config.yaml
n_head: 4
d_mlp: 512
vocab_size: 2048
activation: "squared_relu"
norm_eps: 1e-06
positions: "rope"
tie_embeddings: "early"
init_std_down: 0.0605
lr_mult_o: 1.43
beta1: 0.95
final_lr_fraction: 0.1
dataset: "wikipedia_en"
Each number is 128 + 32 x the weight over its row's rms, rounded and kept within 0 to 255. Layers, rows and columns count from 0. The size above them is the row's rms in percent of the matrix's.

# layer 3 MLP up, 512x128, rms 0.0604, rows 93-117, columns 64-127
size [ 93  92 101  92  93 105 104 105 106  95  94  97  92  99  95  98 102 111  99 101  93 112  98 117 106]
[[128 163 113 167 134 133  81  74 129 132 183 105  85 158 104 122 137  93 137 104 122  93 141 177 104 132 146 119 143 122 197 187 141 180 142 112 144 104 142 129 156 106 208 144 145 140 152 158  79 157 144 114  75 139  80  98 158 142 168 128 143 134 103 118]
 [124 120 172 144 143 149 159 101 172  96  82 161 146 126 155 178 140 114 172 146 156 161  73 115 141 158 123  61 112 134  58 161 189 152 118 147 165  90 147  84 143  58 114 106 122 165 145 145 143 141  92 117 145 116  80 112 180 140 187 122 126 157 134 128]
 [142 147 114 181 130 123 125 116  92 108 168 118 148 147  62 113 143 119 140 134  98 112 102 145 126 153 120 129  86 182 155 162 134 146 145 150 152 134 169 127 144 170 166  97 150 146 119  92 115  88 131 162 142 163  98 146 114 223 160  77  92 128 116 130]
 [114 133 159 125 124 157  62  87  72 101 143 132 142 142 116  94 162 114 130  70  80 167  76 189 122 161 136 149 111  54 140 139  96 152 121  88  87 103 132 102 163  97 116 110 101 140  96 100 139 146  64 148  79 146 150 198  98 130 154 145 108 185 159  74]
 [122 136 149 101  87 153 103 144 167 139 147 120 152  93 131 185 102 110 126  76 117 119 141  52 119 147 178 168  80 121 115 181 101 163 165 139 111  86  92 107 178 130 114 130  89 143 158  76 114  73 119 167  80 111 132 145 162 108 183  82 118 119 122  64]
 [102 167 216  95 138 158 138 144 129  93 146 156 129  92 148 155 120 133 116 212 125 196 127 120 136 139 123 134 117 179 182 107 103 152 170 160 142 138 112 144 158 151  82 108  85 159 161  98  91 166 115  95 138 173 146 187 167 114 119 147 106 134 104 146]
 [164  87  85 161  81  96 139 120 166 179 125 145  90  92 131 145 125 162 107 148  88 118 151 158  89 127 156  95 121 132 112  93 144 101 172 143 150 104 108 126  67 166 126 122 151 128 193 105 139 174  88  67  80 146 179 160  95 115 120 138 127 102 116  73]
 [167 120  98 149 163 110  98 149 138 185  83 131 105 142 104 187 106 142  70 150 132 146 114 147  88 124 116 121 100  84 117 109 115 162 114  70 122 171 124 103 157  81 172 145 114 149 104  50  78 126 146 130 124 161 113  67 114 210 152 128 126 152  93 120]
 [138 158 149 151 153 140 191 155 167 156 128 150 107 123 107  97 109 174 101 162 117  91 158  78 159 142 151 112 107 114  60 141 133 146 176 129 112 112 108 136 165 106 101 105 141  88 216 131  99 131 115 198 121 148 173 115 131  68 140 113  71  87  65 124]
 [130 198 145 109 117 168 105 116 122  88 164  80 101  97 124 127  90 142 188 117 191 157 111 147  84 168 121 122 145 143  95 114 135 182 135 155 174 110 132 130  58 134 158 174 142 127 106 144 127 148  68 128 126  94 106  91 163 131 126  90 167 124 164 108]
 [ 86 126 125 133 134  96 120  90  93 168 134 174  59 111 168 101 138 159 101 161 151 120 123 109  80  78  80 105  65 131 105 114 106 174 134 102  79 153 116 170 126 123 102 116 163  99 117 142 144 173 126 120  80 102 205  88 125  84 176 141  81 107 108 116]
 [100  80 141 115  99 100 149 120 148 132 144 141 168 100 136 149 115 128 148 114 175 101 118  92 133 170 124 124  91 129  38 101 110 100 175 170 108 129 142 149 134  92 179  94 182 169 183 136  99 104 118 161 146 142 153 173 128 222 101 115 141 159 159 127]
 [152 162 137 185  94 143 125 118 115 112 122 142 119 140 127  98  98 124 133 164 148 143 191 113 111 122 140 104  99 118 128 181 122  60 139  73 173 160 187 117 173 115 121  80 189 172 225 172 143  84 113  84 150 176 141 166 126  92 107  76 109 178 105 167]
 [155 107  99  92  66 135 143 158 153 147 112 177 144 118 117 121 112 104  92 153 153 122 104 190 127 157 117 100 111 111  89 146 136 109 152 118 167  93 169 169 143 156 152 166  97  82  93  87 126 132 106 197 134 133  79 195 107 157  85 110  76 146 100  78]
 [205 184 107 150 124 138 139 111 147 123 162 109 167 126 126 156 127 167 163  85 178  83  74 122 129 177 181 124  75 182 125 153 156 144 151 144 116 117 124 131 148 117 107 196 213 116 158 128 134 151 141 149 143 160 142 130  99 156 132  37  96 130  95 142]
 [123 151 134 125 148  92 130 136 116 180 108 144 148 161 115 187  70 123 179 108 127  99  84 216 155 107 150 133 144 193 125 122 145 116 158 130 165 186 133 170 160 168 140 122 150 113 124 111 141  93 149 156 114 124 126 162 141  74 209 117 141 141 145 114]
 [ 74  90 135 146 128 101 123 164  95 149 108 139 131 170  67 158  85 116 118 124 155 172 124 108 114 135 101 110 134 131  61 145 182 155 194 160 133 117  99 173  66 164  99 136 190 151 144 150 152 120 158 157 163 189 131 143 110 116  75 169 114 108 191 140]
 [ 71 118 124 152 167 131 135  93  80 133 152 161 154 142 156 161 131 139  84 128 197 125 168 135 161 132 111 161 197 112 111  96 143  97 132  69  25 130  94 122  72 200 159 161 109  60 118 143 151 122 106 113  87 153 174 101 132  94 157 129 100  86 169  78]
 [ 69 118 155 121 118 111  67 134 150 115 142 148  88  99 125 131 172  93  80 123 120  76 134 178  95  92  94 136 179 121 141  75 165  59 119 142 115 120 123  75 108 130 143 110 162 129 159 131  93 147  88 112 123 135 160 136 136 126 114 115  28 146  70 116]
 [140 139 162 159 120 149  67 102 192 119 110 121 153 172 109 135  81 176 165 102 147 140 116 101  92  92  82 135 114 126  97 107 156  75 157 116 163 177 142  92 135 134 154 214 168 181  99 120 127 172 187 160 128 142 116 161 108 167 100 108 130 156 147 146]
 [105 154 114 120 176 129 132 154 132 133 141 137 101 169  68 131 117 172 140 117 124 146 139 143 190 115 170 117  45 122 106 135 148 157 116 116  95  42 165 129 136 133 140 106 166 136 160 106 104 149 137 153 127 120 142 152 104 108  89 115 150 174 107  95]
 [103 183 154 165 135 106 177 133 136 158 114 152 144 180 134 113 117 138 132 132 157 112 115 131 157 135 135 172 142 156 108 149 144 210 139 123  98 140 144 180 146 152  86 136  92 112 128 164 158  83 157 143 159 132 172 159  99 120  71 140 105 159 115  60]
 [182 158 210 104 141  96 106 183  76 136 195 137 116 175 113 155 138 185 134  91 141  94 111 131 198 111 211 117 115  99 107 123 150 128 189 106 139 109 125  99 138 154 135 161 113  93 159 161 137 120 104 151 151  91 168 170  99 143 132  69 101 118 107 160]
 [121 138 185 159 122 172 173 126  75 130 101 123 117 151 136  60 168  86 146 146 126 141 140 125 145  94 107 135 163 116 122 132 168  72 189 134  88 125 153 134 132 168 128 106 118 153 143 157  95 141 121 111  85 103 107 117 116  84 128 173 101 136 176 123]
 [ 81 147 133 171 139  89  95 106  88 134 176 133  93 136  99 143 153 123 108 115 165 167 100 150 208 159 145 113 113 143 186 158 103 190 122 107 140  94 140 116 162 149 119 131 105 155 120 137 126 131 143 155  87 146 116 171 108 122 166 143  68 114 151 162]]
# layer 3 MLP down (transposed), 512x128, rms 0.0604, rows 93-116, columns 64-127
size [ 96  86 103  97 100 101 102 112 106  98  96  99  95  98  95  99 101 102  98  97  94 109 101 110]
[[182  74 110 138 108 118  98 152 165 140  66 159 125 155 173 147  94 113 141 153 196  86  87 122 154  91 177 164  83  82 110  83 136 118 149 136  55 183  93 165 179 172 158 115 122 145  99 149 143 162 153 161 100 135 124 134 138 147 194 143 146 153 134 147]
 [127 202 130 166 114  45 165 141 103  73 175 107 141 142 120 134 142 140 156  99 114 136  98 157 106 138  96 226 116 160 104 131 113  64 125 128 131 195  96  72  80 110 128 222 165 106 149 113 156  84 150 151  90  71 128 147 160 143 134 171 134 118 125 131]
 [149 147 134 107 142 170 132 119  65 115 120 121 170 147 216  83 164 101  80 166 132  97 125 123 145 100 108  73 130  75 101  74 147 132 151 183 100  59 171 137  93  92 201 174 120 131  79 111 147 126 125  92 125 107  46 104 117 147 160 203 227  84 113 158]
 [157 112 121 118  82 138 109 129 178 125 126 172 127  87 192 148  93 153 149 170 144 176 152 210 103 133 174 143 100 147 121 135 119 136  96 141  74 123 127 205 148 143 110 187 121 163  92 152 139 121 142 200  81 134  60  86 138 114 131 135 143 142 137 135]
 [ 63 130 113 139 104 147 100 114 142 153 147 102 129 129 175 132 136 140 113 130 164 155 126 134  92 138 110  79  82 116 138 141  90 176 134 141 171 145 141  64 121 189  91 185 187 115  76 135 136 134 172 103 136 104 128  49 154 138 118 159 161 159  85 131]
 [171 110 110  97  79 128 158  82  67 168 120 131 167 196 125 126 107 113 167 110 154 119  91 145  66 106 108 180 148 110 122 103 114 160 106 140 149 110 115 135 113 182  86 123 101 122 162 117 173 102 133 162  58 139 158 232  82 110 116 175 201 101 177 158]
 [150  92 128 122 121  69 131 124 143 132 156 169 146 156 185 135 116 157  88 132 167 134 115 126 101 114 120  81 183 117 140 132 108  88 130 132 101 151 127 142  54  38 121 190 142  75  97 177 118 173 111 110 125 124  65  76 135 126 100 120 131 130 158 173]
 [ 96 103 201 128 118 111 165  92  95 108 125 147 153 141 133 112 132 101 170 147 133 128  89  70 135  69 148 109 143  89  86 174 142  98  92 124 132 128  97 162  64 128 169 133 144 152 150 103 144  86  98 148 107 157 136 134  42 121 128 130 115 107 114 100]
 [159 159 144 153 139 169 141 136 128 123 120 133 193 149 108 142  82  97 137 119 146 149 183 102 134 126 107 137  69 115 156 160  94  76 111 144 118 100 107 142 136  75 148 151 147  90  94 144 129  84 164 104 122 165 174 198 100 134 163 143 121  99 107 201]
 [124 126 165 133 144 135 176  96 101 107 167 126  63 112 206 115  84  97 104 133 104 164 124 144 179 143 128 111 182 153 149 133 150 158 118 107 124 182 166 108 103 174 121 117 116 108 169  97 137  97 117 150 104 136 110 212  72 120 130  75 136 155  56 123]
 [ 94 136 139  79 135 184 141 132 147 145 133 128 165  86 175  83 116 168 104 108 139 106  91 131 110 136  63 133 110 144 113  98 175 127 168 112 181 107  71 150 108 142 156 188 113 133 113  71  77 126  81 143 119 155 186 100 114 114 114 197 118 131 131 146]
 [103 143 146 104 122 160 101  93  78  61 109 163 133  91  87 120 139 121  67 135 141 120 146 193 154 195 185 175 127 126 149 158 126  89  88 122 126 169 103 131 166 129 162  90  77 147 144  89 136 101 171 148 179 141 119 139 126 136 155 158 126 109 145  99]
 [ 99  93 173 156 112 165 108 109 101 147 120 106 184 157 145 169  77 116 134 117 106 105 113 160 131 143  87 139 209  91 137 160 170 130 141 112 105 222 122 146 111 127 129 100 116 150  91  86 129 160 187 121 148 127 101 116 147 191  94 138 147  98 138 134]
 [120 157 135  64  92 173 142 162 118 165  98 100 123 192 144 138 127  62 162 116 108 119  67 168 165 171 148 147  93 133  84 162 173  96 151 130 115 126 128 138  78 126  86 178 115 142 151 128 131 124 140 181 173 113 158 129 153 170 145 165 175 170 187 131]
 [163 137 138 134  83  65 175 125 110 157  90  66 166 165 171 156 169 128 129  98 134  93 189 133 192  70  88 111 110 110 117 132 156 131 152  87  73 172 134 154 142 127  97 110 217 149 118  93 110 113 142 170 142  45 105 132  83 120  97 182 150 123 145 130]
 [112 116 141 128 132  99 100 129  43 175 189  91 135 136 129 114 142 152 133 125 126  67 139 124  92  57 107 132 148 130 125 189 147 168 131 105 121 107 124 179 143 124 135  88 146 135 104 121 127 128 182 166  76 103 130  91 130  80 148 138 115  95 124  76]
 [132 119 133 126 154 121 122 121 148 143 106  74  72 126 153 134 148 146 101  77 165 151 138 100 105 138  53 162 160 131 189 123  99 133 157 104 109 162 142 167 143 170  71 150  87 108 146 107 152 182 174 181 146 115 227 110 210 113 130 138 175 132 226 128]
 [117 101  91 124 145 114 117 169 138 168  54 148 132 107 140 158 147 154  85 178 118 122 111 148 178 145 184 131 134 167  93 108 115  84  98 135 156  60 123 143 159 116 173 124 177 164  71  84 130 158 100 227 125 132 129  57 100  50 119 128 118 144 127 141]
 [118 175 105  89 155 121  74 101 131 130 149 101 140 178  73 143 175 105 115 144  90  84  96 147 160 166  73 171  95 123 110 132  55 149 138 146 143 138 100 106 163 165 130 109 179  92 134 160 207  84  94 136 114 104 170 104  92 106 146  90  91 139 139 129]
 [ 69 155 104 162  91  58 149 180 110 108 149 156 132  98 139 100 151 147 129 110 143  74 117 130 107  94 138  70 150 142 177 148 155  79 110 124 137  96  97 143 149  70 172 137 120 167  50 159 142  46 126 109 165 141 159 111 189 117 124 142 134 191 119 159]
 [125 105 163  41  86 167 103  88 108 152 178 109 160 169 101 161 114 165 136  67  33 157 160 164 109 120  81 138 148 118  77 143  91 179 126 185 108 116 141 102 118 113 133 113 137 121 188 110  60 118 185  81 154 152 137 163 109 105 140  82 144 129 149 144]
 [120 150 158 176 139  72  97 154 139 197 122 188 147  76 116 117 154 134 166 101 178 114 134 140 145 145 142 138 118 104  93 161  87 146 134 120 161 143 146  83 132 145 176  70 104  80 143  74 184 124  90 110 175 162 140 125 202  97  95 116 138 156 142  93]
 [111 213 165  93 152 143 127 138 107  81  86 114 133 114 136 155 149 113 162 157 167 146 135 120 154 153  55 157 151 155 154 175 146  94 138 108 129 135 154 186  75 133  83 163 143 204 196 157 144 111  98 110 102 181 101  83 159 118 149 111 106  73 157 132]
 [185 116 102 111 127 132 192 133 138 151  76 133  89  84 207 173 144 137 115 131 155 111 110 117 189  69 117  57 193 159 106 146 148 117 117 111 122  99 114 188  97 127 151 145  84  73  91 130  68 192 111 173 138 118 127 108 134  91  70 116 145 147 101 115]]